{
  "n_head": 8,
  "activation": "swiglu",
  "norm_eps": 1e-05,
  "tie_embeddings": false,
  "optimizer": "muon_variant",
  "train_tokens": 268500000
}
Each number is 500 + 50 x the weight over its row's rms, rounded and kept within 0 to 999. Layers, rows and columns count from 0. Numbers have three digits each. The size before them is the row's rms in percent of the matrix's.

# layer 7 MLP down (transposed), 704x256, rms 0.0787, rows 205-276, columns 0-63
098:476423424537578561483492493503567533480456454428548459521513496555522459545460605505532457421531426540519449487521476617540586488424442562544540542505466502471383488421486491494455518542499445
102:444419573558470430566438481475528511440475427497496539500473539493576511520451530550492548571527506494480556369474492492478608451542436479473563545526544509570579546508523458570524452467462451
102:488471487479499542524513529431471539452591435482497499545599486536508465556498490542555484519540548425482493569583484547582490468485476573521523567487559500550469534437540511553500541525526487
104:532582458468565561461473584530545548457448489539456458591468515465478608460517488518520431516530425461449503481593434478427492485547509468531498518451498498416502538436567436546448530518551520
105:574550427551494526518557481507522552392527488518514519475467457504501449468520468467539532428526457505484456504526488502571531596555467594548452586521520491509564462504513513486407479561476435
096:596538504535451531439460547602596504566476510493553472466476443495482513491562471477478570463490463411577434510464310549518519494550534500463504419435587471478484507510455498475482527534492444
106:555535402431447490489453514490488448525533513516508484521506520498560497514517519552511449478524508491508548467425523495547548499486553504557518531542440502473637480519558475443537484487476440
098:501539545525529501515585420471419532470453448353592427406458484504510487483506494526423472532582591569522522475506500513552479455537489518589561533535522583560502493506528478482557392512401590
102:479523550468502440526439511471459513477407516503478559447560584481529382463495487466464517489484469476488543415503424490452605498538457552531503449476463457486454455471491475428493503425482385
100:534586465428493504414525491531434448506462408467536476485505501626466481436417604469317497495558491531600503523460456532449493538571612549526480476584476475415540482466531514501582542459485504
104:529584543526567538397406462415488492607402483429494441508486470584431565413542544515608567472457565485455464532481448445473545462594492508425479547524504414448499545517467487510473479490528525
097:460551601530473514425488392506483465565511475476513487553468397467402457546549483505544445434510544545412487457488514486502465551551535560543527511521506516530566490488484532510496525482473531
098:535459552566485453539527465474466510525470530495513581435483502411592446461574456514404558493487525542521466486524602457538567471484498456626559387498499456546616516454482556490583465518508425
100:580557524483468489507462561563493584540502581495425556530408389489513582493523471460529501413453575546554518462596536504425480455507480509443551468518511548502519532536445502480517480508544567
101:484484525535545460542539514415477551487471517539468441520537512484484422544534510412534620519522518503496514540462526498457455592405450492527465540575436541495435425548476359432481569437516510
102:551640515553614570507416456457472392526450475478480459473457619475596538431502562524475472529515457575531438443558478488417537459530475535509473479481502494513442518447558506544499537539473466
099:498491500518523481476488422558468473510432389419498446450521400539438569563416455567551460405485492470447462478560497423549497436473422556480349551497571464553472512529504434526528501499462536
101:482482447607527516482469485521607554511547532595499384578395541424615537467587496517535444551528533475531479476522524510506524499554437419489512604471513384504476468458562431444438560479545490
094:530462447473628519456542519566563569487447518460488625498505429471549484477501487511477521538466484382602501500504507549461575493559529514439530506522510407546553561461553502592492501469526596
102:471503470488565437553526439440532501429546515543468523508548513515545467433495408553491530426545627507544564523548446544558493480446471453526512501438496519479579518401452423502543544567586513
098:504449392537523616498537517493637553464496482497444549558496473451438467460502436495554575546468457551403498419491474474430471524510539528545590511437542431456492495462536528435490556502518434
097:597626523505608450585490550465508440488528538494572541538601611502409483443530363528549457521451447513568472453470570479500511495559479496519583507576479463503546444491649518469523443508468568
102:483564530490496470432472524448432459468466457567527425415510409546451459458454499473503507429439535597517482528469586446429569454506534506568511438556498473585545424497466562487643404523458500
100:451553486552454491548568535471577486432581515494493478533427503514502546563535480362454379583601499471473516434565512426535502494453446491467495550527577533567463593586529500508495491503435592
100:514465468429452481548471567498433479558502418586500510444528564510454474438430486495457490439505457447442540412503531550525476497515554530524529556460540571448531518440480537587479511554598411
098:519479418470503395575496488538557448469477535542501565405513518539457462397486454486459514540404484463476522506362506515437505486557477542463488358421457467534457419447588411564524477454559538
100:460549503531510482518408557442579422464391459501448509571564563441474462562553527566538412526538421509495540501456532498545465425560477510529502432554470446544506510585483444472485449411543425
097:450444495485377468534681619532519482463476479471491606486460522566574520580400459550508458423515447625470485473478530523470452584435480589489582392566446559517604518510521549502491543545449485
099:495482488422507506519541535496648469458508500533541434624461459447445514468529499501497498446476602450434504407509551545607509378584593575487487482439474417619442516501393472536523404501593491
099:456484457544559415558490494466558428548453536513520539582545502601466554497483546438509489573600499571418450542423407528519502453512455622322441455547510429569464476484620489551423482571612396
097:475418493500374506535462556610549444473542562495408579541515460494469503540508549503518611567508500527508533508545556530465536461454497479536481537514468523462513632519556359553491569548506528
096:442517528569516411599494576478536511547600532532506475465553542588436462448583465484492475514501574507457462486492471548513464505474538537564391471505514469537451497500460500596485468463449539
110:444575558502473542554502449450542453540487455503480561439509461403488462546500464479554510509534523542547419519512480456465429531460527400479576620512459528464486518590527552456421498539459448
099:569514533482558616582507492484629445538420435531502499607595482619442498473506470458547574511469536409444505487523497543534464424417549499578514572539584503444494445493481523504534493484496530
108:541557501456458367589558504496473557496507479477508561528551547535407575539519570454575458538529486450453424441512521440457498547523553534518575512516516578483411507575434521436516502447441460
097:535500397561528471480530525467488538478527563541452416467614396471490450473447490565530581485536512510557519444452369544417586440541460489429547437487492431566552622581439485516475492548515422
099:470485523476471493469498426512446479534552454484425548483657500433490472496542481497524558474536490437443480552507512480468480545489568430550475428492492553496423495489528557537518558561484455
102:501378587483520449442547559498455569450532451526403464507488520479496470369446540462482536522429451480476570532515617586556419535527410513580529495500491540616507557476592541374508474471462377
103:533561586500569466412495511540496420581434499576533468513493540522527537502464486490540551451473435511602452558469508565460514519419478432516510409494513452471481444513511572511536528506511564
096:466476550466456434502393483538579481551614507584455554527404522535520501550423518421476432431541503448447515500366552457535488453457536529504456483511504475514511617522577469467485529463480449
098:487504463420490556495544484518562486548458454567514502572538457557526565500515532579556476552525553513464468476462512505595505526564497620492489426538436465587400548585545456523410576568478561
096:441526574512477545483490521537465450506591561457534515463482547553485513454484545576593488563442466543456409603519402463564507556430554567466459493503615499524494497468528462552513492506479570
099:514584479491493522550441525473517516455522452496517570444419555462463496449483382506484458420485540425505502407402505505479546524572465413544534483546496522434475459556531508491536456552531528
102:445435413501575611591473502489483459499506570480555515579371387509544591516545521512441511505517529543482548495581524499511554516484479483562499536446537609562515480503527466557485575538433485
100:593439410545423438497493482484517572465475460498447515459456496482416470430441506508518465533510533450553519469441447425485437554431467628504553584553497420438436488556541514582418509483517570
099:534569443443473434529414542462548437422383564518469554462468594474551541572553492550547551461522514465504483466451518530563507433477485480537434477430531498497510500498584495501542496479422456
104:501513529546488560527499492453489521473568449453572609438416481516609487589463488415367420506450556491547482508541406450463561522589543510570459534511521424488486494470505417482501459528480549
097:553497500560504439555482499425522577431460540540465468430619463462529450464488434543473659432484509480490470452506515420449451439536488483432510448550550484581508394470517382426490482453391469
101:533415490380508352498471547501496452550583537469537492551636516473460475438576506514488458505578465586529560487562463584557390524399468599415500512563498576603450496551481508481484567539448554
102:433451519477395520492534551513471512528519573563539639511510469541437524371522560510434546499455522491474565478489546488459537392525530485475455468523530539448609577483580439498482567454486487
107:562551468545497536504538518463523558536466508481572533491466493481516529495512638462536484490438494434479488500439528511473527524483436471500506510418437576488537520519538545393496456574419479
097:416497561461483492516442546402454565529369498424507471520482489480576538453519537544505511425478418585525624518496565479581410482499461529557498526525473497521470490521547553504440448537559517
098:434500430507504482403476480439561497545548544414488472534469546601513525528471515530446559550522577484540518532496583489479512558452547550535539493554445559454547601536480493558461416558517509
107:406504387511429475515417508501535412455532467615486448507479504498383459494449520538470471528478392493487513575525470457501555527423509575534389492521422495499496411448489551490460473520554428
101:497443455426561444543503531471519462517563511493487450461544478490473500487534469446436436477449490523549578477415517527393463504447503447468484517540652538571526493561462460533514535514406496
094:535498458525530495391537452446495426479414527471559456483440495447523553542465527492478524538477522539509583463527491541541447456466502464538485390498565453505469490430479530551543585459639374
100:488513495459539444573408493500397515508551570466439475566461478391455525484551465450532500476443505597585493421593449477417479547583554493522409502484536544496440491497501540462582464566520574
096:588500564417505508495493502469527397606519491467487497549508500536512537499539491570500477465476630542509581457579492469502576522520532524518507498528541468520449514400472489485529532605517603
104:475625628487464446553477470455544505511498555502584599525623448415564499495502451431541467434441491613496534578439458508444538493521488514558433498484565463502447441543464524464459517543524442
099:527540447570471467479513503477542512503610422500425469466502498563458498472474495412465559580527583425529509523548654436498487473493515513589457497477533437455563517538476470568491562550578491
096:477403487474486534491567482530412593462452486529560522413520528550474502445668475395544549547541508494463441518571496493421510527559494463476521488463526545540564543580483505523458552544481614
105:510518476606526502494478395454501552578492505438558527572539519544452594486549500530536467528487515482587480514490477554451482497522511547498503499508485440471501570500505455547533525542418436
095:427583561474483468446529630572525494557474529519545431552443482498445515439581533500558417582544576634474459430497571522527602472457488456515491566481426436481458482492371497594538481491478454
099:542539552565488515445560486483495515510550476535479466496551552475516473566511386543464479505490431501568393493520530499518501533648461489575505426489548451452526470509526413516562423470544470
097:464515462503450660511567520536467456562535572485493569494562506408446421518514513574479477456474383548491486449445473538526592613537534580504476580470479493556565436502571537486505464473535465
103:571355503466573544539491555563512471513520448375538530423522466495429489462542438517564566463472457540554536520507522467417523554645518494497541543583488594496507402531577455523573491619499590
097:506527514468449482599616509484471522542554559479443549508599491467507483538430512454446460533563576534465480480510580434489394461467507560440494518479553556492566471467484530412528556441467435
107:543528522535500550509570409507555582315498516461474436517466468452515532482499527563524486463482603473507523471509549422556385495532559539518492533439451544518460525510568488482460550593472508
098:549539538533575408533600508446530564440559526553529518453521492516589384534518584387510482446478460433595470508492469509491474508405464486568476441510501449546490495593511539476487588530495429
100:528569516624462507529523584508464435506474509507475452434414549509498473615472471472475516548494402520536530509595523407470400513539532511519463529502519607575465549467520552503476597420445487
105:518450528492421447508535487577416470513435469460539456530422459530528572471505427508540505523519518392491518458517547497502612458507568525435544532450504553450490370456505474427469429504487513
102:550437521544474510486530578438541497492501521543493536554460428488516537547514510529496498550533551485498486520458476484475464472538507524494499449425452552526399455466587591473557520481473513
# layer 7 MLP gate, 704x256, rms 0.141, rows 206-276, columns 0-63
103:566459518497575506575540500430487527488378591475580558416491524467479556588483421493483534533510578499473437544514489463465548639460480537485489436478528610502554599445565487528482432485488440
096:487536596471376509339535537464521485533485548446500508522498545452443564472553470576522421476468508528542510450415450440469561549543378487421538461399475479429533536537521562540517565527499506
098:543425483489467538490445540542513477524526472513438532500463492462453480539498576490410551503592530512480570581546589415523503494498560394450471530491569496504497496560439540551438436590567549
098:541500457589507433457457490538470543515492542445643443464520545516494466514448523458477515438516477494548593506470548523506609527501435562463519522438458526526473402351548489510453534500519430
101:523542618648485536552543502567517540497516537501500468563591578503512484489529532528414600550510598458511524508440434521453453472517546440623488436558573516434527570460509582509548471469498583
106:560472566465412490545514560523467464544481545490431509566477473469447590454522508385463536421482389525460442477496427527542521505481452602584522477537527451506431409511485473493453529592551520
096:491534516502531478534444489490466500523471444536474434347488491492527571505510493530390471535457547459536616477545480503440476451614543545506524495473461543506479557417543430476517504459458493
099:402548533534567547453500487615529578481520522541519462478549489478474526542452543450456530450457525529611481527432490511575515460515489488468486539477452516478470468538541464510549552517454475
100:569531508527509539518488472536516556551502425526495427575451571441493499479494516604378519500517540493470600474542490471472445512485458505546509653604487523469520466606450488531462557456521530
105:517475516522403459562482436577560560465550489568590515475521453364504482488494461464464469557565480480467518464443498503553529492387488528588586466627428543555418465466496562543550453383495465
098:402567477518445500514544451486521493535552438545503561422468458500538492421514461486453509583385552499530564576574499496535477360595524512456491561496489539574462464442470536497535463580552402
100:412490512460462523487467544486508448566471546430488433406577401543531480526486554459496436571442537494503506512515454554482448448539546553433455426440460502437533456491522470407459476548525537
099:483500477481409504573494462461513385408539533564504475475487521511422481487514500449439489499464463403579483460472440512527376502452473546528464469448479438572537484469494506517426486414488460
102:522515520526421493485515540531467433487470496497558476550459483511423483549557456506519438497514436512486477486501465550484455501478512538517540519411431430461521506463540504497582461408449448
100:489427466476527437580487495547545530494426462507465546480486534431448471544426468517483468536508500519476561552567495471558476498470537510505531592493556401493658550507515546541397478530601508
103:479532536491509529494516499430473519528453445464587559528429540566573456440550535456522542486468503497446479460447509546444438478482477575434475456594497478435540652459507465427323534566443479
100:491499482471576451397490516384541398470487501511515589546520447434552461520505536379520479475489457583453428540528445509517521490466504510543630584651418468613439518495545498526495548493508475
097:633569564506498538599540478514518461603526602537518597524485512495557532561444547511505454449346466441397514458484490434470533458492533447542494500439505479496525507414434464485360449502469479
101:469531495528495483391549485461532519583558512417584562495496511562608542572533501527353460647505591555490554461490415510509461513461511545449476564503585461443556510471515478485523518624503499
099:525531512472478500394519460556549553502442579497498491551526441508474494480502438549542425524459510473455480444515512432483551444552414447481492462534554527410482611487504457452481396502441550
097:599418485452525463558467480526472490488522599489549479459437560550445509430596490494483509515492454526522575518526618498537493574545460507457536510473487521595451455505525427432539348518522494
099:501501633437484478567508440549517479500506455535611523416516570465446614471492598553517494521551427493491549608476575505528506547480394542367531518477504514453424386417485498466496419480434535
097:600585530557479407442481482584605433458541503419497524502517497532435452487584482516519541625545533444482361470461423522413609512476470479502406506456532530493620503396584471503456509500509409
098:521539432625465525515512483499441502545539462443525597501577477492485544534472485522574449501535410519497500405471450462495557550418554462455472517579503555412458563442444627505502457487458543
099:421429555563529552533506525447498521611523540544487505478486455408416464442505511513575518483443526535466563425455548542482530528590473447472534516383488533524544434472544511523418490592490484
102:538512501338535488426589512621492476497418520488525510512490454434468477449513406468495428497555560485520481507487470467513562433559515583510425467422507500596446409450519533516489461551499591
097:487512543505480502504520539480547580635558585496533544439567500491483511450382488584479524365563522522521512476501407395516515508502624603445483551456455518524501493520502506582484528509540484
100:464482482515524485424471598502530481588471522530529543455502515524492568469445490496431482525531462521526464524568544473532467459496552597455477544579504504423436548390422500517514459501455516
098:520490489522456465447519520499468498499484483548529490528499653523426481507437569456445524516614575446478469453430483456474523580454478437485423517433454516478423483490465471486452463577543437
098:483569452511444458462475511538538557522533608600445526591423461474435430395499503506442482537483459540470448478458556485522544439546541516507556558565468462475456591441455497534581461567494521
092:507459483502463421498411486510516479530469534538503526500476532475503560545413504470421424439467445518569426404470554514527444553464493421538494499509552517511447457492479525441581518582510550
101:518459505490443504576551480476480488558465552438516508495534514495486483503588567494431567530495451450435392496460472445514512569488535485436519480527481459514385651461584449534403545413547485
102:561501472493411677482471376456464449490580561482435501460513447478515548473521463485459591547421496576602472552578503429531551550527520491577547523441497523484503512626476461507378390539570452
106:477451490506526540590398469520576552521430528504459589414462516476479382444534483516360507533530433544546456472479474501473531484540503417545513545470465471588397575503481555465625507481550493
099:460449525492453546490415482403378479572494545488430451505559482586443534535593563522421527557498542550533517496469537421470533568474450492524470408476474401484435628521487499650457421508480556
101:580521552576485481432513538535553491481501563475460497462476507468572377511547467508505493440586550531578517465500425438544536457488448557535379549462529501452530617498546429492430492583465495
103:450488543534455471499481528588519498467471451481488529490589501538517505532496537488471460473545506537545436601564406473405555503603527617500466515534435491469557433496433538448490465555457527
101:415447545566518486504501451515496497549546466381582569550594464382487481422454569432442629513524454416474455532496543579567595422470504502452417536481536564482495479464516485493483461494470493
098:495477470519484503411486448522517612559571400584517500513480529472444487523408535512459550442499541558524523482500487531461517470496549446456467530537463566520457461531397473623472555520461623
099:483590391454437431487445555544505455496467527476449546443487439439463473626521432513471539507444642451529469513475452523550469599444443472481468592499473543542516529508516525528491396544483538
099:478413538408496586571492460509502584542485436539519497517492522463499512597667549548575589474617460529560565534484516435543490459521489469509524495529473610492572487517387519462476502452572540
096:531512532483493491409543462449437499596575417556440538411424504581458471483492511533439490437508494488563453597551443467509490507441481473437398428557503463437475528527440482535382409471502588
099:543445549518402642591521464412527517449533541541460449515530438586525522526454561516488557532517432570477538513470556614533529538537472447497574457501502460450528514592504510557476502530590505
099:460471515599534460436568542499396548620474512509558523461430538525547557473551429476458435432548597579482496504482537435582481551531598447506496494504512442636462579465487506515510563490556511
103:442549487509524480470396377470517486521535478483514489624522568530446429504445500493432506499412489474521512546531451578511524613428501475462488630498459466503458515469524550541486491548481390
097:491606423564431477481457455540555537464535408565464504603519574520509514473475464471434487471503507485474535536515525495387640492406499460426574580440443508505508542458466520474528492426595429
097:534472508486448461529515426467522469494488502543513485432552426509528459528488446479471504534526397594577473510488448446479617618571566443517433426517478517462548530451494515571421548468586501
100:570520495517498509548508485467459575571589518544523535511535544490520483541485601516540481522472527503539483521524573636533537410437483489531535538548440500474480591464493564611476450472548496
102:543531549502415479477530445471439467489415494487591563448516535524558461521438436468504462490506498482532544496586424433486443548508455450487428529466514421401517458425431469480507593519559505
113:550512514443479536411551457436542507400429423476571464515460613426520556416528467526464468434549455415459538419557483547483476552468513583538549427558454496471503523528489429510476545532615512
100:461574454471542532467454440535428586498480526485496507525461467427556553567485517529438533435497559529495599488515480491436435547508480431550452527592434467448456489417546484527449487516454478
100:599473602527513521548478521461470505545513491471539513489439547566494419432602477464473480364401559517536406520577585540581436420464589535442455492511551508571508530395471505496477444464451544
104:529583521495509517457493522580541528422447560363510471463521509508477491504477491447508519511529584513533532551486533557573482478481539488441396494519445584490407506566443510429479511522471460
100:578480483491532494469524595459518531532519561473473501469581565490537451535517486455460508458508562522542541518438452496410593477529473517465478555554499510479452447439480494426496525517509521
094:578479489457538498482443513491586514481518423391488465495485492507539441541563600487517452492540539503447437467447518308522492512505491531550509499585441450474538521609445474494531368486460580
104:398455528329422502447443520534528447455460407479543553510425465482503492444462415506514543488425491483513496465495543444490473454504429435492402502481430588500499452595429443525543599569460488
099:586495448461542470469499524523456534455494482441514440501529457474512499449540467553456561482437588467520474407432540597542475506533518551378469430516596480515471487498521502430419503527452490
100:534630502432417527553417464493465498529516374488518545500462437492454475507533493439502532491473497523534503477562495456577558391465483498486564462534469492470495565539409431460473456396414436
098:598546517532488488466570537532444500521463487531439495523497438529468497490556459450421567417579420500513451492552459455504500568500518530443390385505497605454401570487582527499506465573486559
100:512482600463461519547492619543553527579550453507528536554453555543518534552571440570392439347455504550480415470478555556594505510496494543523527529489559501570482477485470522476508576438534557
103:445463473415490382516484508605485556563505530504537510423415552477573485446572540484470586479532495513512516500496633451629431564534494500635573496489484540597467473510480493534480402523554563
098:554423489474541509520539508513536481511437538463461476498481515524486398524577490499532460532519498509452453392443435517561489416488471558468455454446498442510480471361470437459466391431462576
098:507560393516463500465576471636458506490507564501592491494514554541559514518558526506526455475475463440498504481454536457517488578454503496526461429592567402522472467436575543532432518484593551
095:451544447411479456438453501521450479600549443485402554557506550528540494613509570453492492498447531575531518487540486553580535466609559421536472495484492496484460490564439515423496493475445531
102:437546417442474551465445462513533521548500455433488447506491428498491462445490546558510516468460495422494535527558452568594515479558542480471549551528541523497545492489597431495533458562402535
105:454529486447466614500546527539454551456575564489585451571509511521458552505486601476497613488546418560491458494551452441474591496514530542520560407601627530511473461508505467487462460526457460
104:499545463476454542551534497464390505462574491527423484520445481492416590513548640524431466525472467548416511479501432541335566545408447503379527523483407508379530533536503518562482445515511459
099:516441519479487513585486514546521578511481522501492434514491550511467458622441563456485530525486548537484572405432411582581516558516495439529472492472555489517545461491584562539458498575544458
103:508420496471468526488439585520490478539424448509470390417523529531534528562508350554526506522541465504586542507542589571518425534490510560568571535521459457556404601493532465509457417510464511
100:470435531453536588521474508398496488561488512468462558511596473447419526554557507522537511513488461544464461564416550517468517429590615503539461463427532555504501492524489465530408463475485516
100:392482457468446440502505468502479486487536560524492473508520520511495521512562516479492504476435496443401522568513521512506547472450608550448511511464581462498456538487559501498460478521471500
# layer 7 MLP up, 704x256, rms 0.148, rows 206-276, columns 0-63
099:452494429506598558485409525474582534520539500564537585464535554538520547461533515488503523490552523557527530487565480507448498447501567413474470563460483570475465483502613494501483418499491545
096:505551557449533513461533480535475529589520472516646523467538488443462533553499494530561483425580417467531443500479500412472511574527451488556543454419513475547526487603491483542531572556492483
101:557564472543531413501515501620490478531563477544551570490529534420439480431435478549434557568466486506424401483545510508445529543499462498489520538490377531546529469499463504460535525585422477
099:442515613464456436441526597567490560632502510517524455414527494541511572465465618481475461575532413481487432519497445428541494489413495536494488491550333531553482509459522454460474581441427521
099:510429534418517463576550428564451416426515526542541455467487523409395481403475494444444457492523429532497561436475459518483459447450528523529476462533568500542476467441544513521421579529543506
102:493586454548570429443504372500576500468486474525475497542559465517564455511498536534502501580580543400499546487505637442481426544550514451428401562472444515489474533480443599501530499451514521
093:462419486447522470550458518429494417540501554457403451588438514444483585466617549396478468451379447425488537546543479482493443526538583514508453521393406472492446567511464542507506526538467480
099:493449497533556576497462516434595497441436529445435466457454545452540536578461507470519544579543502556462502475559499501491492534598492463521460420495477520478487445488550459449534488440419444
098:462500527511464508570447468553506450464561620441481424442544474419549529516566503507400517547440610503519559439372456436517483515592512456479475448556507567515450464518527528565408427548418501
106:531500511556540461530453663465453482459449480596589465437502523516461566441408426521471542570516456486435319468530499479479521504490502500512505388455576493488501446592507454503518503464515521
097:515549401538567506554530513517465427488482578557526505497558444538601474446490505525515523541515379499556529526532520503524490560450574486507464534500464464567359582495462482499537479450532458
094:446563471524472482572527477489564518474584492469490522493421501499572496511481455549490441482578394489495444508545618495487540485536473504475541549439520558510445470473511506482504471447493507
101:520498487437541482489471579447515571540545480500522633542582567490564489568538479494467465495518618471459547557593471507390460549415545487524562525477475531501425563485468443549569496542468513
099:424516441415528600624462431472474462498459482507438491534432520553576567440532413507484568434505454526437497391515584488472490561585560566580537539438512498446635523413457643438463539573488468
103:471479430488357471429458510445462514472500498547583497455502430556455458464417412556522527428499544507457542608531428526423557486461550532467528560481516544512489495497566454499514430556419510
098:546469552527488501535434546446452576530416452504386506418447526498470476466469530395408475472445535480510464445454427492469551439525502486549523420531498510473522443530465531557486520497521472
101:483511552577461525465468474564514483601485508415467492545488485485391567504361503496531598498440519595548495487567454523572421498575556450535401428544518518487510435473507455528561478436532483
095:463515572475447545554389602455515510495656473480535430451473455515520412558385541490519443506559577469470500468542445512543468477461531503503562580521403478545462507635508454496446557533612440
101:559536566541516491480550526504523478582541552498475583497514498490519507656469468583521515497498571438372507533452523473384537388503499563474486474427455467389505525549446443434443516519559510
094:434557496404465453537562444604385444453494499553483429481577559370475566471431449482519453415463456521526473506525480555510541594467539452443541471379487612478466605459467496495517507500457546
094:539387463523486557538513508470470486502509606538542501495557401509421540399501496405516603493566491450561561423520416491507507504476477443431486524433527495566402520494516478523607496471489481
100:401474490434509425450505425429585482549545522494563446538519572613544536520494468449522527537493466414502433470568519528461501472390483413479489635434433539530499464542531540502509449467494405
093:456442510442472566457424405511531579423528489448506501527539506543419515510435453578480659512528452546527426561579500446466516537457536488475484465477498475428491447539527525485480504437553466
097:397641470485494503542552442478527574574434505502578558533499403524522572540495405446540510500556577575518508445526519516417599582383476541527524435468481500462571439511525538423500412547442536
097:530507397461504459498496465550409466477413531544470453507518455478535457554481522437503624542515532466545499505425402517466493525497610539479483522440453524592510498564399537474547566626514548
099:554505517501491496491485449508537476492474601549525465428476559506449482435466507525555501531533425559536613509518369403501487529408526454484504583519536525428498549511453453524494464505511503
100:541490455403532409519423467580433497536500530529457552444446434496523539442466538466550544516510589463616563502540469563521458433518576459492334555524480455581421451396490551461565489484620551
101:490485552500520460462533494407506422535490458448471581461562524452431482537544500550480488490418478493566475509453456513464552626520525419510506463465548561451489447466551433475560561463557445
100:513494445439477454553540628517547456498546531501521474423502550596310531510492513457473535500527487460446551478533537565497467483558502487485512458583488559549639531505612479468541475400548556
100:536565613530603515473441443360483526481406490549523503416472472421500548436532474450543539567470562484523403520560434595465546427486452467487537489500423495546378468520421531443620486548456458
095:498555379510534534450590473499427527548481529488533469508489482512514478526376474487487483510458544571542564500598440424441439521515530420509549464522483488432494543391409488454453483538480475
107:506465430467570407516540519411457499502500532427516477533512553468500441501532429548482582482519422545464470494420473523464463466455582486404513447542471418494560546505410474466456483528492429
101:387508422486479509534443497504516530582450467451483509537450527507458562549488472520465465452368465513524442661456446522567472478472534551579481488440550494549473474507534486527449477522541505
111:519518530552520459515535484545494482551503491400468415460445527536429551476486483510556458525474515505513459466559496510531483479519429488357567518553634524585568486404479554545441521548558549
092:508484577483550540501488419421584522482546550480457525489562533435461503504560455495483417547470551473513502524551592495527417408532549507467478563476564588486529445511610491501507402457509463
099:489566502489588440454516576464522483424492581471544507544420586520460401475457499557417478457511506579536443429501469461519567407441529413529495448478441503482536416659445488558466514529593493
104:451517521500540473558459484431611475634561508465539518418380533465548447480477521514607477475505509426567582440446550438449533480573513439433462480512418498434561445501493460623538506477398530
103:557456556510501514533466473464550494458431530478504413549497487451554599431484449416567478580456434590464548404480413434477497473599543516457497583442406522558426470460569444483425502538532514
096:505460499494476483485455508488558455398503542451424600567514423499492565575551450408577542519501535514631498481579540523513528445515536561491509517453517527474505461507460463548382499515528453
100:445473512436494391490488432509474558424505624501586530522476482443546461414511558486476435502460572517452520508573574553539435440448533484404438451471596551574530425536530558623441463569521487
097:451475468539522463497522458500515479476566579565551446508520437481499552519581466469486531526492498520458526400658567606536449523603413484466537558494482453445586542494575485527555547582589453
098:552491473542454493417510485505445520523532493515500435482567542466514536507453508415489497384535454454541535525554562509522502391445555497457476545551527526375548613508550482525547546448444526
099:582509536514521498528503509478517507515439508511583359531498549511530486450469511494463522497540474498468662453489489474396558516581530448604504517528503480434492498523530478485444505534493520
098:428583500450542440484515491505478470512584486507562582435484508471518526554426508514470518587469524535462434497511494516538491505526399392480427448558506516432513458508505369397572543515523541
099:564515409522527506514615443548552461453429505493518487450469412493469525487523539455491602615525497403522462562578448542565538474506462512479433475595616537506591495486493423448525441480486480
099:469550604486472374449419531494602520442484449502481498539520438406501565471653458551495595521529391477460461521518556510497475520492463481529470507461545529510497440521595477495396490542509477
092:425432442507516479445532425506493431537480554430477502546476464495509510536472591524542414511531459418454538551550465495442509524392500501496523517404487563495439681505552548648552546510430496
098:573448533542448624561527548460483501326522520572468495548505418443556497452493487531485536541454545534560503557434539538439561445581554482479402558484480364528465452636500465497543474471531500
101:555517582419552419498489448608507456467565464492469484568534519449603406615519443512494609517486468498488544437501502460607467457571425496543412547501418488528547518501575549454525532542507493
113:491506468517544442567492504563457524587511527537493524424541417472549470634547460542546557535369587578498484536543540508584434471566510450431434546452538433497443503486523531468568500485370427
097:535472504492473460386507548536498500519437499476396463470473438583463529545511531508424386461446475600470512454436511528551494436520526552389507532511543453558567531531551530499535484540474528
100:481478332516517439536530566538472470474479449494495549541449419372522505465483486450490548535421496534488511457531474510490503538433488636518486544531525476573587458438539506549521427577579384
110:421528502555549472471480471530443546486444473503518471485602465456454504507467574495490490457496472466393494419451427559388494424468590458479542433477438545537539545401395507515560536466486497
101:485513526447435561495484539457517458485481522577493402476563474514328489543608465439487530432547550451547464507515499515515439423501565541472502439565440432539534475496359528579497578476457469
093:416552431478458531496593518564512555495502433476522500553511463483592464486482538484481524483499340452601496498496422528456411505515445556524472606653565467470470610432524578455490385496478461
100:519578502422460542482415491478541527607556464562579480501492540514543476435505475422522503421529496441582512470460526581497473560583441493518514566606549510619504475538469604467482501556453474
096:596569568540482504454427467548450543578558522525538514449531424462559383438476472485414408493418525435539429560532590491468628479617503501615539560543479440479433504466566464526498490473547570
107:499446579430543523463446524516502514496436431535444466386556476529538583609515522453504549503403537541511479457440533455493514561516444487419539487522475539518552585607564489397476565372470458
099:445444484665611487522469485555450465541472569496458455540543450596452506441514537491634572538463518516454504530525519548488530460548473485466558509434526557586492506538532498431574522409486434
097:521472448414480566477442475527451543539468478459480472531517537461551464514494405504435497481602478576517462512464542467549494532467614420481562501511491423490503462497439534470455587488556472
106:459549414484545445454485491589499503480529566503581474525478432413438453437556448562535511434496427467446418458537500566494525465507477473559563468450504459479555474484504526650430617545475536
096:469399611526497472542527533573412485487508428405470572685483578535546457414511476492517571458420539511517545443503385519471387471362458414370506491415493507505509458437520477477491586553549594
096:489424488453486525505458505599531556456512531541541468508494470488395469489509451533524560538506572460456523479419552474496580453484588567502483545431533485461640531527501468460441613546547471
091:503555482558387521522492462492432573440493494491528411553556482532490506567462548552486450473498610562573483523523474432508463501416445450537458469461539514521567480554518486492469520531595541
103:500542398495410526461470500462530522482445455464492441521523491454519592487526530516528509506467464525468491506451471563550501507454559466579547476502511464493484587455488506452417518588520417
109:555450502460500556469525564482582580508500387429503386500510485480514479419502539382411616510472483431667405482411419602556534518610503487518524493575490522498464500507531515540436434488568575
107:460487509479507477467558453485533438520528428524443478539564472548476470476458466518545344508481583539451486517549530461513591533524504505545588532451358406530504475593488523634501458525568616
099:463461501459482569486464522488518448500425545568593484599514515464487435477521443444570439568604526546523599464474502493518419397466515463561509501512435511504421502392563562535496399622563520
097:601416537396579534421563540498448535510515532542473630421558533540410479476544517500414446507481648474456436493498437558511339554556397501450546441486551405526472487494506517559537531464509565
105:489533598530448470499441524569533510434511430537541483515494501495471430499489582506487489482576389479456542500483509474563442488461552518439477467495491531431514484543422488581470558438589453
096:494604457462573480417439417477400470497426562482442504523492547623483397544480473545486509448417522528515476533616577545513549509465444519520482425412516501400600576494506487467468495560607517